config = dict(
    n_layer=9,
    d_model=320,
    n_head=5,
    n_kv_head=5,
    head_dim=64,
    d_mlp=1920,
    vocab_size=8192,
    activation='gelu',
    norm='layernorm',
    norm_place='pre',
    norm_eps=1e-05,
    positions='learned',
    qk_norm=False,
    attn_scale=0.125,
    bias='none',
    tie_embeddings=False,
    parallel_block=False,
    init='normal',
    init_std_qkv=0.0201,
    init_std_o=0.0,
    init_std_up=0.0201,
    init_std_down=0.0,
    optimizer='muon_variant',
    lr=0.00703,
    beta1=0.93,
    weight_decay=0.015,
    lr_head=0.00367,
    warmup_steps=200,
    schedule='wsd',
    decay_fraction=0.747,
    decay_shape='linear',
    final_lr_fraction=0.05,
    batch_tokens=[32768, 65536, 98304],
    seq_len=1024,
    doc_mask=True,
    train_tokens=294800000,
    steps=4679,
    dataset='wikipedia_en',
)
Each number is 500 + 25 x the weight over its row's rms, rounded and kept within 0 to 999. Layers, rows and columns count from 0. Numbers have three digits each. The size before them is the row's rms in percent of the matrix's.

# layer 5 attention query, 320x320, rms 0.0987, rows 308-319, columns 80-159
095:519485516490522538484504510457475534487519481527528474448467519467506502472521477480495512517455509504512515512529486475421474533536501465521543475527517517457467466520505496533474489487548459498502488494471448510505502540489477478520507498
091:547488502497497504495536471508476508571472537464447461530459530508526510462498526494515461518488496496464510518544494494510478514521506533507544464486481478521467504535468480529491486497432499460501522536453453493471502472531525486504448458
084:516516495519499493488530513515482501472533496476480504498475521537517458497440490562521494517496472476535482480488546521501487505479529483497506513500487482514500501491527463480473479481517473487489497506487479521527501460474491478485516463
092:522475531476478489502489515506504491521548507526445518491506495559509488529492480483532508515526489489506490487489500518476524517512534496501524485496540518505573511476463523492498503512534510495500505475505459479481516514547508508482491503
091:476528510538499518521486517519498474488468493503442518483491522492507518478543492503527507512475529526500492481475465475492490496507541475456468498510508517530508501501437535487513519539483511519517497548464456519550507513552516503535514487
093:509523456474481470515467488506464505499502467524508515501491496474495535528515509489510490440488484459466492522499539523551529504472498490497488474513498475487512509490484470445516486481468500513517468539539483512470496492462511489444471521
094:485510490494436532480473499453496474501525490512480481531478524507510490523488514498522474530431521518504481519492516470539461510487518453485513488532531499470500485480452527508469500532468503489507516536518481511509519477521504512491455553
092:505496494509511546496466500486516460490500478523498516471507489474440482480544556531512556503460486510484494485474454489509511514494493461476526490515510516445457497516522485536510510508504506532485517480539551507508549471514501460458521529
089:511524557557492493518483536507438521520521488459499468510477528489473454489499468512480513528499493503528519488459514495513497526501501487490508510481484513518487505495516481528505489522516507486550492485501517515505503491517492477503522489
095:509477491445552498494495502529481514554505447500533528502513515442453466531503474500518493485477487489510480473520482489498483511502484533492532491499477485520506496502483494481522557464466505494491471552523503503499522473458460460509509514
090:499486452535465526518545504486509501526493534516516513509462503496573505462519532503508489491506530485474487551515488485499468494472507508483513514460431463455493459508550497455496501484510495493519508519540489512450496513499522511487487505
097:530507501493459496493462537506473504477451508538489553478501473533500515514545465524553497482492504513476488487520449520498485527553471476495483493508482484493488446509422528498525486537558526483509512520503482497481509493520512508475541499
# layer 5 attention key, 320x320, rms 0.0939, rows 308-319, columns 80-159
094:443506493504520486468538471486498490523492453511512532476501525501519501510533508521490490475541525450527478500508481498494545521501536487529453505519509473509474500534511470494487451487508487517520483493475462508499511498470553484514468477
090:471516519449476493526512516504492514490500477527516494517496490523515486482513496536540509497542519480525518518491516477474479492480541486542499481437489493533520477470477484497485481483500477542536506524478492507493470477498475496521575463
088:510481496504494463530492488436486489501535484526501481480492516492523471509465496484492485521520527480532538510506502461536505444523514485529498506512467483510483523492505502497493501508479510558475498478540498481533479530508489516499506506
097:504551533518500513531485506475510519479492541493472505504457484494506443470501481519535492489490490497522494512449475474533531491509547536512524478520502493488478492525525519499491515520455514502480509456527458518507500513510483508481514459
090:475479486482465497514454481498533509490493500485512525482450494517446502484490471510499496466514480519460531481521523508473498459447504504529528439478517539507529470540479508505469543497504516480533476584477506494501483467484472461489461483
093:507491482523454531487499491515484532529471475491492507510549488476458476519510504470506501513492483504464483487548468491536508495538549464505481510473486494555487484527478473475489499509507525496475524484486538480532491509467512509524546534
089:477518474520498561488485500517516489502486541523514541504489498508471582511520500494484463474525484517484493546448502490509546496496473527516520483496571471524454535496500520524503528538464499488509553549529461488532468524532539481516472481
093:509516490464497509520517499466477474512516529502470503447505505461490504530522505464518511484521451462432507494465498520519477464485482541512487478518505509486525543520493519460521527482500434520469520505508505464480451489480523510556530497
092:502511486530558512471500451467509483479534517528462534504534470486492528511546510509506470481513486515508494507518487453500535504541496521506525503501538537492500492500514514501536506507490493473450448463518518524516527524471497532510439524
092:495494487531512479480516476469466525531480484514472472480484502476492482533463495511490477544505533511495498451508503535568514504534472502477464483491487537482474514487520471468453512525507517491489486569462492529497491450515474533518515476
089:539518503497508547466535493533477508474552457469501470479514477484487521575503487470480515502429523483460502463533520490500515489527451545496493520526462528493491537476473474507512479480507506512529494505512523484491470475518539510526503467
097:511481461493471501527490470483534472527499529476511458525536537523530515500516503486499457448473484479499500481508507492492506456482517484471471514485451497444524518496474499501502475507493495508525490472456451529478487485480524506483482499
# layer 5 attention value, 320x320, rms 0.098, rows 256-319, columns 80-159
097:480441508496476516485544546467499474459499517517483502525497527533464537521477472517525519536483499499510535465483513493468514504482531498470478463486510519492432441546487499471510535482512534472483471521469467474533488507492520495529452495
102:533495496496513500486535478510485497506509489510508497487537502487501527523495536522549513480529516517515504506530534452478466534461468502505495520502483473448465459465511497488538484491471512507499510491507501488495522553478493442467513498
089:494495463516495481478497459478495536495502481543489524499482483494491541512478508538515495499480494461474520485465521524513501489485503524531474453563495527535509506530492490521464570505494505479539485517487476502538515547475463506502528504
095:510483493490526497478475518473474529499492521543464511490517499523517493533484515524469545491536521459494495473493499529495499531502480531493481513512455479486473488492538509522517476501479471496536514503503492495519445546488476497531467508
099:514496486493497564526591473466492484471489479510482514534516532491528519459511485514520519529500497505487500498459513477492485499524553467473483450543537503474511486517435512522521531504516500555491507542456440535473487475506526485501467507
092:516499489552480493472484519531486457493517509490470520490488520520505538509525488497461521487503526500453522501496506506487449501506518488527455499503507500543485507483480527453469555511494520479503532484471515485462513480513517508467490537
096:488517515500538511535561479521464476497519461500513512531470487515469465485520532523496546529484511520524482502482482515470448457501501449519539513516522540532499473464528490490479503534504508508474513492473511512484470476495499525478519513
093:504514493517529507489520497520529532495504467476548512504485503506446515501503513492457484463474465506495522551485491511491450479456511499490490506549494495476475462529531484494488493435492450517508532526495453517477433499443532460495499507
094:502517493479503532546479500480502485512537503496500485523488564460457494536490493489473433523505511522557548488522527516474513491509504465477468505495447541541473475504499504455486531480497472510453487527508477478488512493494530532523462491
097:509499490512509444533502474515523516455500496437492492535538493499515489499511536510500533533513489534493488518495515510497502510488482547513510506501508488488511497503510476475530528517462579536514487506503466449498495496492456461477478486
098:514526463511507498517527506510493465487510475523483553484512511516526472472478511500486469492498461507496543505455518511496498512449470502487512508521502497595462530518516547530510510516478507523526500502490483519506522505518525517490508512
094:475491499491504526467463492454491508517484500491536545521500498448512456511483520472473510425492466521511495506521508498476516486441438527505500559509570531495437501499522490519553500522462482530522494470533509497499460518473512494551462506
097:462519483552494450507488539505531489513460502514499498453523496510485481535488537557506458491477456515494496544491535508503488561495482504522502463448490458501509453557539509527491492535493538479537448487518471469500513515483492511466505535
100:549472491485488512512476515464474509486465492528462505473489516496533489472466481486545498503504508506426463530527500454480514483469515508492516479492495510504520507528518439502475493512465489528421535445482461487485515518495519531492494503
095:416472508536488536465468446544505487547545498476480480518490508498508506519506462476509474484497532494521462507482466508557488494502516472548494533478518510498532506489468539456530505508496478488470478468550458544494485528487497500501520494
104:463519523524482510456498482477511466495510500459476471507473551493522479498547488492476516468533530565524520531536483521525492516501520515505453498492499521529550478489503493540482472510478445482498531476582502487468488505497495480518518504
096:496548508517507532480499487499484475498487446548471522528531517476496488498507498455510529492477530518490485489503549489537521491492464464524496512542499483524492489468504524533512485526487523518524501497484483486473483539518498497549492492
096:500497534477490507536511458505496513541510578499506460495519458510485476509469478532462477510498514460490519508487520496540502501510511487491508459479477533495457520520518503489545525476529560524508501551498516461503480495489479484505502571
093:464528504472500496513498500478491522496482487503500509515510482489521485530535463478465492517470443488472475419503503517502489495483525502442487523506485517495489483536463516561530508574488506493527494536465521474508528525535472537484558504
101:528457491504504544496491511506527479507510491513480529513536458534481516507549498466528492498502494504503519562553514509521462520501500485507496522515457477480478500499502519515504472476487491497485495513501508514489476473452508489492499524
089:505523520485496514458494503504478490491475483505485504522522487513511563489515515500539509465521491548479513541512466493535506533535492503522510491513544523527468524500539530499507475467436461465498497523498476512477502494519507500499530495
096:486479489519488485452507492520485511461513500478505556481510461498450515492489516498469509517481487513508497510485517493512522518500487472520491517473486544515501505575517477500520501530514488533517467500499477533521486504509492482508481497
091:498517482475480454510502480520491521513565540484524544508503509501504496499523534453496476518526504502490470460521474471539489485498523489516510562491487493498508470503477505489508493484494469485459519495519468485489478503490479452526513484
101:557516506475477479529455476476494525502516486456467483543523471488508524483537505508528479458509508464497483533503516484488501506480520518466556464483517522482499538485492483438449482531535481492560512509521482511493497493507518507481507478
095:487497483528554488566490506477477470495501431478491470492481490523480450502485477478532485475489503499538482472511485527529443521503473484465560502472504517463524499495517525483468525529516512466541486519483480466509507461525520539516566431
097:485466503510523478561491519481516481503478516487514492473487519521472501488509516514530503446436471483507508509496505529512479545512459472506505503487506485511482534576539498526494480544465527502504482498469511496525461503555496501508486495
097:452458504567483537494505505487511515516526489516491471528506511504494514511497507487502515521487481524533513535517495514516493460526475501487525480550510516497482552490531503508486512486469514493513486496505510500514426523492483513455464500
085:514446502500469524501512495508515570514537477488510491485490523553492476492474489429524470496508494531488483503498522510510476455508520492468531481518506500467558465474493525479498537461498537510454513498519505526527480521498566456568477453
090:501495478485534507542478551466520500531507490452486469492551480521444477516519492494518504504497505499496494497514510425502467522531521483542513445497465494520496521527485482456502525526498454485547521531456510503486511516512520520517516532
088:485502483476483515500513451497490546441510464487499519511477509524513518461448485502521465503511518532471483488489476527496510480521508515485463488478516474472501474498495554493496489467462465533493521460498562448542514507523471506539500491
102:497498467496526494526500492486481475544458474496479495491502489520485451481507551514487507515503517500472510544478493548519512502524517482466514453512487485514514490531509491530483470508516505558521480529440488487512495528471478489465488508
097:499486497505522504479527501533496523532462501485480524509521528499526500528501501503502470491508490507476479452516505474467498472497498523471497457481504527514519554531459495505503541533504514516489488510480478500481491481494513445496496493
102:546530511508461459474564470505495518448526535498496486526457529488475541513491476501493474500472450465491517511494523476521477498511478477469515509516504477507509503499482459494552485491524532535514519496476469499497506499449511528514515485
100:542495508495501511517471495482504486521442505516492483504487477466465493466475519507477486502484467477465506519507486488497497497499487527510546483499501549517530495497492520482494514511469486457498477470529497493493533481499522471460550482
094:511482455497529499500547488505487488490504504514503473522515493448520504499510509488539521496501521500500550462502524543483520493506512499482454524481491478518545509496502527488531483478553497515472510514476500464502497419486495518509492524
091:483501476519455504461492486511495522500483523471501518505504527450505504496511492496494500476507466449524448510497501492537489512513491501510543505492461514464496506523507470549491458492507441529552504495537491538544517453522474486453521467
093:501512503505480534482499460555501545472503494506486494483516510485494535490493509486468471503516505513475512517506533529553520532504487487558549448514493498488491510489508517523505504523449502510471508463521536480516510507503519505483488500
095:469487496477493468499479516500502468515479512529478505467501480463521480515469468500462522491535520471524489494489497496523534463450472523473478479528503522515481500539490501460501502526531503510464520508483493508492481516468503538531502485
099:531517520476500504532467528525535509485458454479512527483462466483507500492509480488489518529501504523498529481515487508509490497441510492502502457488474461517507520503488517541519483539506494507432468498513550536469486520477542522488514532
095:478496512493497519536480446515488527455501493500502502504504472509509518519531493507535515511453512509545502557503487460479507532516491518518490492500513479475483547523479513462493513509505503533491521513511468485489462489504477491488499552
104:526465503451496498485460552542460543474579518514478485498508489527533544498508519466481469551477523534513500501493523520508516518484500510521544456455479458421548492476479474532504494514511490502519497463476487505475519492525516532509480515
102:516506507513560495494540494517509491484494556484504502526451522473511500522515492500525504440490499491566480505514508486504517511513473522478518445520470481533486497455482455492475527523477477497468554509502495487455476529511500492524520510
095:545516473440450481518506538480466504507503545478492489504520490482462529505512492517504483519521518475481527549491498466473526487534507470525474511533572476503483487475472497509494509483516480492517540494509503498513491504429492525493566475
097:522517452529496547541468540544462509495512479448530518533504517515502466472491489519490469549475500494524461499526535461495494506492519495482505507522484524472485517465531470454518461498494493497461490486531454474501529544472521482494509484
100:547493491501536512479479493522470435527518486499511497514540510521496518505503529517534474467502472530487481463503526522509515523502487512523519492517467533523525505546507481552490452553520490477504457478487481495514533502468503541524496540
094:490481466488540445478510553484473476493450490461499474482498505475488483444483504502464509497513512457464486533500504515480543444488533480497522451524510497527454526533515510540500485532504511514501512504563477467525524473491504472506518496
088:474500526517502485459516538497483478475524537467480517483520508565505508497530479532508535513534476448492546475495513489479472539485517456526520493465483472492479478471496505509527491480505500478492476507537527552453519498481465495519467520
099:503506515496469520542544499475508500491490455478511489512461510519491562507519496507470481513535520475501510531482503498455536484473522509493516494493513517565502521458498515505485497530512498486536551522490503504484535460474503472511504507
102:476501503492492513479487494485500524470485493505480477491495494502532508476503490501530541478503469426495509451485568502476494522505466489515518460516483515507468532562515478503506481488508550488508549487501492453512495458481514547516492538
088:516547470557502516468526560485485474520500551514497498490541529483498487513491501505493532488497524474468467481513498493506507475520482497495542497527509504525462526478513494527497509497481495513511486465512472497500472513528496510480486507
092:471468420521464450464528531458491554526521540457527517509504479480492513485487520517480511519498519473485481479487554518503510481487475481517490514479511488498482490490531473477506511531487474527467489449523520501518510515496510452496489480
101:516547560483499555534477460507518533484518498494479525531516540499507483503489509491480503484483560498516472493530477525490519490455553499489477486498514523513527454530510524564493486503474489502518535514479495509472479505523529483527520504
094:479548495506483475497453513452512497522511509465502492512488580491519471538458530507509509521492454450472514464533494478520517494478480542500502530526530515509501561535506470479544504484456528480508513477494507511503524469506519540460499475
103:510509489506509463513500477524482456496538501488526482498480519513484489496526479519468476479483471498472459510518513493516504454496509508520527494492526453497546495471493469447491500452527480459456487495525424496483534486523523458507487519
102:502470503471531516501478504536489501468486503512504494543499521481501523525549526444493505522483509496489468513497497496519531529524500513489509473457498525488499513463512541471501506495469449540458461488480479516457466486513474447465505491
102:495506452505522465549499550481476461520456478464484502538534482489505486533498537484463502493507485501500509500518506521559520469530493547521511476519473493512483466588520489500506509514503517543478484485496524513501524465493490517477479500
108:526477496474511495507503495510478523481505534489489487488509495514502494475526515508539483522535535506445460500502512497489513476543526503492531466480529503451498544490489469537487522493550518485470480505469485550511537466483445533479525493
098:519521503497521509505469521464496507457551470519521514484517490510536530507497463525451522527500507518515512532535474473482461486468483456531508488472471511481498484502494524479513494461466482485552463511467515448495502535518512479460538518
096:517486487534452491510475527478486431495499513490538499516531532497479463527483524467498479460538488508556462537490484486508519468536496524483481512479471500498486532480495490492499542525499479524523495480514476477491502483508487487537499499
102:528510478489510486484512441576524513504526518484515470491506502521482513491536504513488502522469503510507524518486492491501487471530495505499454520480527466468528488496496549447513509474497497500524475499549514523492499494482502471438506484
090:471521501467530472478523477467531494491513501541508508518478517482528519509473502489490515539472505517528486507532494505476480455507494515492486442516488487483484494505490468487488480522527522518495453498535477500519535506539497477503507489
095:521465515457491447505526529472517473520506485457513501497467508542486518479500499504507482537506531492503512512502505537493457518512517449521481470495496534489489520513489468483547486513500511497550499538509483528464478483513442485541484512
090:465474485532498497494503484510522443513503537555485500529485489526486545507501466499504503518491476436508508512493474507544521488477458454489521481544461513498447507529514441525491478512483492509427505512487474508519503490509525519470470507
093:504486482445496518495492518479537492500510500486488488487497532429500539480495488465497497469514468548505471530513502512528546525541555474515507541499511473473491497526499499513511460506526439506478487484481480479467441486518462519521545473
# layer 5 attention output (transposed), 320x320, rms 0.0832, rows 256-319, columns 80-159
105:469571511493460483519536449482478529547492481495506498498505530540516514510473494481512488481489482487466473540525515481534485494533469507501479527544473435506529538483533490505504510564505524486501548484499553492498534511493495491490535472
102:496496490507516471502458495505500502479529515527495504522480509515488470483524421511511509453487476557492504487453480537514518471534509459512541496511441551500509524505467509517435537457496514455469492496512487491480503490553497534518515512
098:492514486487547511498466501492520483505499504500525518527485513482481522494495497493521485501501482527471509523530519468476500522479513477497432490508512514527467500444464479488474464495532503489525544529510553531455525448503512481511521487
099:538488474485497456514491523528523525496510515461516483516487494512475485481524494465525436514454476537525507489495479461508511497525527495512461508472494506501535501473454490540514498514525494479500463507485490508467521522515534498448522508
105:468518478523464480483471475509503510497498530485529479518494453522484550491476539540513528454481521468484482492530472538483530478504511523526491488498500461477518482525477534468478460480490495456532511487517549501509521489522516488561510522
100:525510507487500484477523497492466519505519465498479499514492505515489475478478561514463511536483463475492490441530498507488501517513500527467537509494517511481515437473511494502524497511506522530473469498522513480503470511484475497515534445
100:523520483447468442526485489493496515513502533503493485501484507538482494533435503466482456495483473520462517547540470554502530479556472531498474499494465515503505541498539485477488529504481535451496490482515497523486505489489511501530527476
106:507519540493519466529479467516534481517499529492496481476488516511497462464487486527495481518526538500501462477493466474495487489515511511526543468503486522503543493489513547504524500522524530475480472507514519513513524484531487490468508539
105:512500503518527486526532447499478497497504521494501495520502497515490518471499491506482498487485525480541470539450528450485521504503519555472554447485564531497471510472490506541490458461545523524519547522528581509503498460497475478456495494
102:475518510516503490509478501509521486522501477482526509516496499509487536517503513469510511461487513522504473498477495500465509509502566486486500521514454484500497489493528482516494531488482501467507509526510498556464502479543502517558528502
105:535489464512497496510483480477476536512522470507513468518460516483513451532491443527514517540503508505522449496539446485546514510554518475515500534499460471500517455464535463451464454488524481532514481497497497491478481477540479473536481469
102:524501493442517467541514493562513481518502509513522482533499467562501501498464472499486516520485519492505529529516511502470523441513518473500547498489476519481550500477444498510480520486500503480466444519476549442484538542527513560511515485
102:548531506458446530481449512523506529509499511478496457528513494461493481478509492475504490461529546486476487505545512463508468512490484495473542512504530505521506549498497502511501514442449474512481496559477498484486468482542511504508512509
106:454510459478502513486572494514551520516490496494538465507496521464502512528517533528503535506486495455516551558469520536487486514504463490509459468499494474496445480503466497474481474540439513510511494555548517529485502483493509443461536505
100:546486503436516484546554504425500495488478524469468498465518480527539511511482487466549542560521494504477460510501482507454501483458525491524532481518475507468499485517549498471535473500536493507476498508469470487484542470506501505483496530
104:508466444498515503517489472474512547511497517511485529474485468498478450472484508525533515526456498508528470468480524513515527544514502533495491485476541514461504525481498513437498520488495496512466493510464472550535505500562503480470490486
105:504492490490505486519510492487497527506490510505536466507523462484549490579500488521535520481469509478554488492495492498495524486526536477481507488516531498498514498504483449451463563417507518510506483493469494478502470486529480522489536485
101:483509512478512531470492504537479495461513479495491466491498514496475501451535502479522472495503500497512461492521486485483487494453540535495493573475457484530550468482518497544486511493499472450484511467551489472497464527483511510501466449
099:502485530493486481497501492473507513493504483519533520498531493516475464471484499512499482516516504524506523491494503486490534515504470500519516548466519488517495536466513524447538491485509544510505538484489509451500528537494468466503440476
106:474504525500479469499513531503524504543497487513478490507458537500505476517509489519468525498531469489508486420501459488478504516478491491489510533522475541498505456506479491469523508562529499473514493488451449479497452524539484489482476459
098:467463492501500456514482483512533522514487495485506475513504499425481499507528495486502537540517478530468475486497496465524477474493514509482473488527463466521511532514483484471477500478534487527546505550517435507502516491470458465464524507
107:521547488557477546519525563503491535528464479498483500486480533532546506496447532510554428516484516487481472508516520471482474525510486500487560475500504487517522493462477489511464509529505502505483525546542547476500474483502456497545489416
097:481504504572515525473509452508490481477502456492465475470482509487526502476518535494515514503513485485494507490485510507515468487479523540506455452478525554486489478481507503481484511559490529511517471492475516523534526507493527510482501520
107:427483500532462506479520468504524471513471508554504505474519505467508500511467522559487522526480519532439530504478495492482478500531492497484475512514474526498531502492494502522519476501493487481495479491477477514479491492485494500499489467
102:511508530495481521489534498524515493513518529493512506510509502464507481542506510475435509526512503518481490538496490533497523503473476494485498484526504484479429514484481495473551495492509501538529503471486552539498505487532516450536447544
096:504519509479476533497435474503487528488485471509512488553475478504523481468510478490461490479539493511537510520487501496537470490496463525487496501508483488492508490419460493511486505478509484506524494493488493468465535472503490503508508476
109:498496502485516481501436523457464515530474532494464493507500516511518525511516494509514481493515506492457520571495506482505524522505470481483489553499477514517511497456525555500494507514508495497535526482480526476474491501503491515493527488
089:447503493480508469529517521504478480453471521500492504556500491438498486516455475543506512511468476501526472494483479519496528491434489510529550510502512504472461464512473522476499493532536490486547476475500494514522486528507443505459503507
097:485507495496472492442480463484449547513446492566543524523473480476509486459472520498494541521517540509493500501542519541499488501482479570474527513524501470491514507481483518498487510471480501476498521483448492498476486500461473509478477493
103:511552455556504487465495507505508503535474524489468495497508522508517520464511478496459503492500494487559478503491537466498480451498524470505533501472541521473466501512525511504474480552483481510496506517538490510514501550486492441478476496
104:507490499488517487512471483510512499502495554523518453483472515480504511555489439506507505497491531471509511471491504486522457525507483508522539530474509481501518509502483499517492506487439479478461546441512516507496498468499539497566550517
100:514537543499469481514508477483510470535458468514471445517477490525509497468535507536496498466516495500523536511501485534513504510498498456504526526479507434479511459523529500510509497485513515501493508460529544460492415441477490474521529487
108:466485471507515528483482513525499472514463482499512494493525508509477517499519483494526491508491539584484475510475465540461491524480495506534452467524536550525571505526532502527491492496529508503521476497522508532498475499514491512464478491
103:489473513474479495506530475509517497506471500487490517468482492497458511526482547504479528535508529498473526479520505497502504527551529480511491475509520476490483480531529518481551429476515514507477501486511464533513499475535491497542458490
102:505535495513485526519496504502479513497538460469477498480498511521464468486502514527536489488470548528496487501447500476516538479485498488517514463557499467465483493528525488478518523487439522468520505475510478486537516525484523491461475477
097:507494507525503495493508509491507462534503508512487524472533476519489491469484502547543481524511496537479501488539496511504509528456492515478479484502544508508523490551491504484523490520449495472461537481437525487495538483495531534499532458
100:505493470515519495511502484447512458538501510497487512564462552459471515500463512522473505515488514487503458479501521486466505492497527498475504549488484511501520481438472532468533477484531488503492544547493493513466481485496503484498481485
106:514468496505529513470519494485477540493479462473532522501466535508490482467528482484551452515487485498544536501493527555460500528520462468518484503486489443505498506511496485535501489475462522491531487561517504467508524484507463521513540474
103:501439483462517528527503508466482492497518509498498483519520476502521500553501489539475483469522479478459529502473524515493503505528554521481526520498511468479450507496481518434501496499489473530515490577519481487536513496517474465506536514
097:508508486497455467473520510493536507536526522456469488502509539501509492501498462503449510488517505546500492488476511484437492470555524498472526474478490502516506514501522486541517450522497483452492523507478485496516510478427474476470511482
105:492482512515483499494535479435477471516460521506522488566530472498434481509466498519482551442510496492522481471496474525520465494527509509456515527552502544535504508521519497504517524486477486504492506466473516552477463479497497470474521496
108:489454496483487490481472494485498513541517524497488471508524493516538497506453542503429471525524494528447534486480474513519486493522466524514499505498546543474454520568505518512500467499537537499514457481464479489536490486530450511466532480
104:482472493526533514466466467519469515518482498516465457500517506540507490539461516544524479535480515483479464488502476512494472511492449535479489444471453528529512490500497491493533487499500474500489472507507465525504501511483530469502482527
097:438485565463498511478519503449514523452510493516477476522524481486558510523509483516529537475510485480449501535501430511528495539473527496506535521521533507540517520499499506501504534510483456483484525474450495472476510456520457493471511483
104:512530486430472497527506501495521512507472498516504473510504510545503509513452509498480524516494493511516533504498502472500469488510501488488497512496511499490476534444459470509511544456484505555486542547456515473477516510508523475467519471
101:504517501529500527475528492477487534511542508510517481507496474512543547530497446501528478529461539465545526474506521490520472560504489522514517543488507470461499486471475503484498516470514545468527487536496520495522487502534549503526509517
092:538496487504488518512485485507507512506471457524509517496546494488519450456469549493465472500505510518539491486524493472512498496515498477477508506545512507493546504493521508513469524528485484479504523519520460515505489528480486494493487491
106:461476503508510462500480483516489505533556524545458500518492512487524500484495510524500537524495517477482478507497515504517496531545527496502475502468479462514522488567515478465497466486489479517521473530525522482519449527511534514526492490
109:451517491489456490514507516513521427529511467502529499480459497434514473494480497500454472539488504520512471569532464501499495486501500485516503536473510501510525471431453489483516504511473522478506470515508494493487527532510527455491488486
089:512529525469494494519515527496487528510481485534445492470469437500494487481463484531518519527483477494509519488513462521470534511508529501521498481467546483519492481515490479526497484505498489588470471484508476522471557523467515543480536517
101:462558526495533564530516505521521505506498512472505468510468541507525483512460512482482463511484551505515520530530510497508515491500447506479537488478516488499539504504498494503479475532498552487505491447488487465497490496472523517510509479
105:472437484508486471505551475512501513491484492519474501483488475517515524492491505522497507562473480474531478528458514502515467496593481514493452489485482502517514525431503490479488506500519459513480450436508544532494501515513532512513487458
105:490470493515503448525540449531463471496480497499523526527496463516454517498500502495514526475513510526510524513450498547478521534504555444525527481446490496521482461442487511517505519519518502510476486467496497527499536541480476491493511523
106:498485490512475557488514468504498539471497546493442520511529489497514523488535551482490500495513537506483490477490482528473500539504511494473490478503451521530478513487543536479511511487480479554489492480465501524490502512460466453460537505
105:523540516458487492516537477481543536502490514506467452450457515511509502502475506527464514460525480503478495473465455490468477514494534547507503509541544476497516509500514463487501509511573495470512514539465497547461510505482497507509533477
104:510531532526512529475495449496461540494510513542500485472477524481459486478512501476513496543469520476480518470503502493496488525447501483529508541472496536487471540465464500514497465518480531490498530522536531492507499480481475527512447475
114:485497498502496510492554474518518486528458456508434501498511515512536536530476507526478506488473467468465517511474532501488458509483562478519483506505455503529485494548492513512489490501496516499506483517526462517494508511484547490510475482
100:503443524490477466525513490541489520512495518506522489508536461471437467485527507445502502504482455522464483512478531516508476525534443505457474519507511504508514489467483545536462477515539499508483493510506471500495528487477486499510542505
104:477544540511475525504522494486485531504540476503482483519466505516530529487479482499531581498538508516503563522501551485476477517498477496508488507470522489517505476565516518506535484537466522495475575487476504486513488519478487497497462493
108:512524505500473519486531538457491496488510452479471512499517500509492510502503503482484479444482494489507429468520450487505480490514489505499508432537470540561512491544510470514506474499539458543495494532467492503505476531526490506534523509
096:531519532515473502495469502451527510503521503459471487509508495514500491502517502500465509516524451538496544504506484476502465511480486482502496549478533539484515495475490544493465490473531503473463525480472486499522454518490519503490569528
096:436522528512501515539425480472537525511479492495488498502507482459465493539484496477495497481517479484516496479503482477525497521486495513520494471510500536444513528513499538510496496489481526538514557497520489488503498507451468501496492511
098:528549503502504475497496514529508507489464466503533512515525507485574508517499493502459468500507498499476514506533476493507475522461518493472504520486546504508523500475508508498521485582527523470524496501550490503472479524510484501528543499
102:512490488544483532519511485529467562521448496519493486492506463507551503517495519514498541530514520497479538515528494526512440504440504571485462480488481497500508529467484495431518528499496488507492542482475509472470549529482526472430461510
# layer 5 MLP up, 1920x320, rms 0.118, rows 0-10, columns 80-159
109:480501471528514495501528522509491496486551506551543475524471506470470511517514502539508512504475525501437489505496460507451473459476510533522500484517458502471495454521466505528509440533523421539512504551535442519472446511490572532491528515
081:493448475515478512435490496496501500507469516502497486491530506500500495528513529523533533519490507459465489519480518492487508463492538519528499540512468500475494477530490474493509505521512550503482500461514456486451511489460479522545512508
073:498451507505511448479522495520521486530513517476499493527475530475530487490450478533519496487482456473516543487524493512461491473527472516481505522502494460510497503513514507509537498485499487498500517531508472495486505547448468538505546492
092:494545486516486483466545479526498475488503497493520513503519502500487574495448528485521501484517438460493513483515513505560499518486581477537493483516500462463472524481516517515523507540537515474502519523490458524503501510558516483541529476
137:476505550522536502493514507536482511486506526519473505542508489454469467517475501524495510491550495491502499500459524499538467465530496480492520518505546452493499508429474486540471489546524506505555467508519487532523491513532511507483526523
113:478502495512495499509512545550469465496494545524516495505518529504483515455499507542506509493505510502449454535505485497502499481517509510506477509523512474501461452469493523485490504514459524533514508437510462483540473495482496502487505508
030:474505480492499475526503519486500467481503502559478484489520483467542516507512521535487458488521467481540500540482511507488485434517526470501462444485495488450479454499524496531516489506452515486498492474567464487549487538509467536486513500
117:482505488482519508508525516503500507522500516461485518508502481483489513524509474530502543482517515480485504487466521523489503498490484496474516497516498476529482496471493453451492490490482475503498478469503467479523500513494530511471486484
088:554501442544529482468478515495532477535501495534496466497506510481488551489502500469556509522537507484490513498496509514470475480496466493437520519520499496477486492545513490504501499544546553549493533500523452503523511484446523511515472468
122:488474462497501526428484495515483534526522511488500471505509485478478507465532500514485501513527502541497504490445521488485490525487451476493507474484581493488506511466552454492497466540449521470551462496492517482507498470507479514485520500
117:504498490457442508505503473465457520537460463540503502495506496496490503489522517456528469532465531507496487510489538533481500499503546520519497510486465458461481466482511478514463496481547501453500494486503494462501496507505509496502481521
# layer 5 MLP down (transposed), 1920x320, rms 0.0473, rows 0-9, columns 80-159
115:476491481542509492453518480446518546473471530540464552475528514467529488512467498528533504527487469493507494518519483549513493564548470485507513509497491502542504523530513480519490511500510508512481523452506443464519467513501493494459486549
082:474485529486532482495517516458495522472502483527509485493507517493484487463501467498508474470495517490508549513523507477504488529521458474529502522468482501534546495503479505485510470486482530515506494569496535507489498524537528515482532515
072:515473535460512502523490487453501522552518513479499467502526532515502525457503533469542537515463527554477479500483459476500501510540522518487478495504447504504520473527532504491440470534462531501511455494524524500494488478475514533494507510
093:466494532457492473522462483487477466507533511486503465502454509517495507499528485507508466494513510497454509482488492487507472522492535532524525480482517509506488467462531490488515460504479462454481511519530498495484506518502523443475474516
128:472533462458484506517518520485517496488548520484483510514481488477540522502432501476532497478516481474537533485506494473487526507503513515516537473491490479473531536465513494482472497446503492504517468465436506509480489489495529482475477491
118:538508507465525528510535519485483496528542516507506516488479497483514479502508467548531534525495496436515494482497490421513521525485510475488487467548498499481528539486513474502478477493501521507521479496426512446492505531510490474513528527
031:508506527503493519499503481530505472479498493495517513512549474567473485511448516543470526518502510544466497563517513511513513468514510499520501498535491512501477497489509492485444553484551524501490491551481492493519497490494506547531523507
126:462475499545520547492506489487533496497477519482495508442506430503527503491521465523539522513478501493477527461502506494554478496509507503489510503509481537515535454513484476480498503470460529483490450510472556521503508488497472500495516506
082:471532520493490489498520456527446481513476528532493513540531453492499475557523515484525524483497513477488498533553462510491481490482481525511481467474468504515534517482474544545472502538493514504460541487491531502502467537504477528489520472
117:487485531458519432514490466477542516562509498497493522459488526475444503471533539499486513483510468491491521437488528487515492499505516524466482491483494520507543475572512498484482537507490510490456475492526508468512502481501456481486499505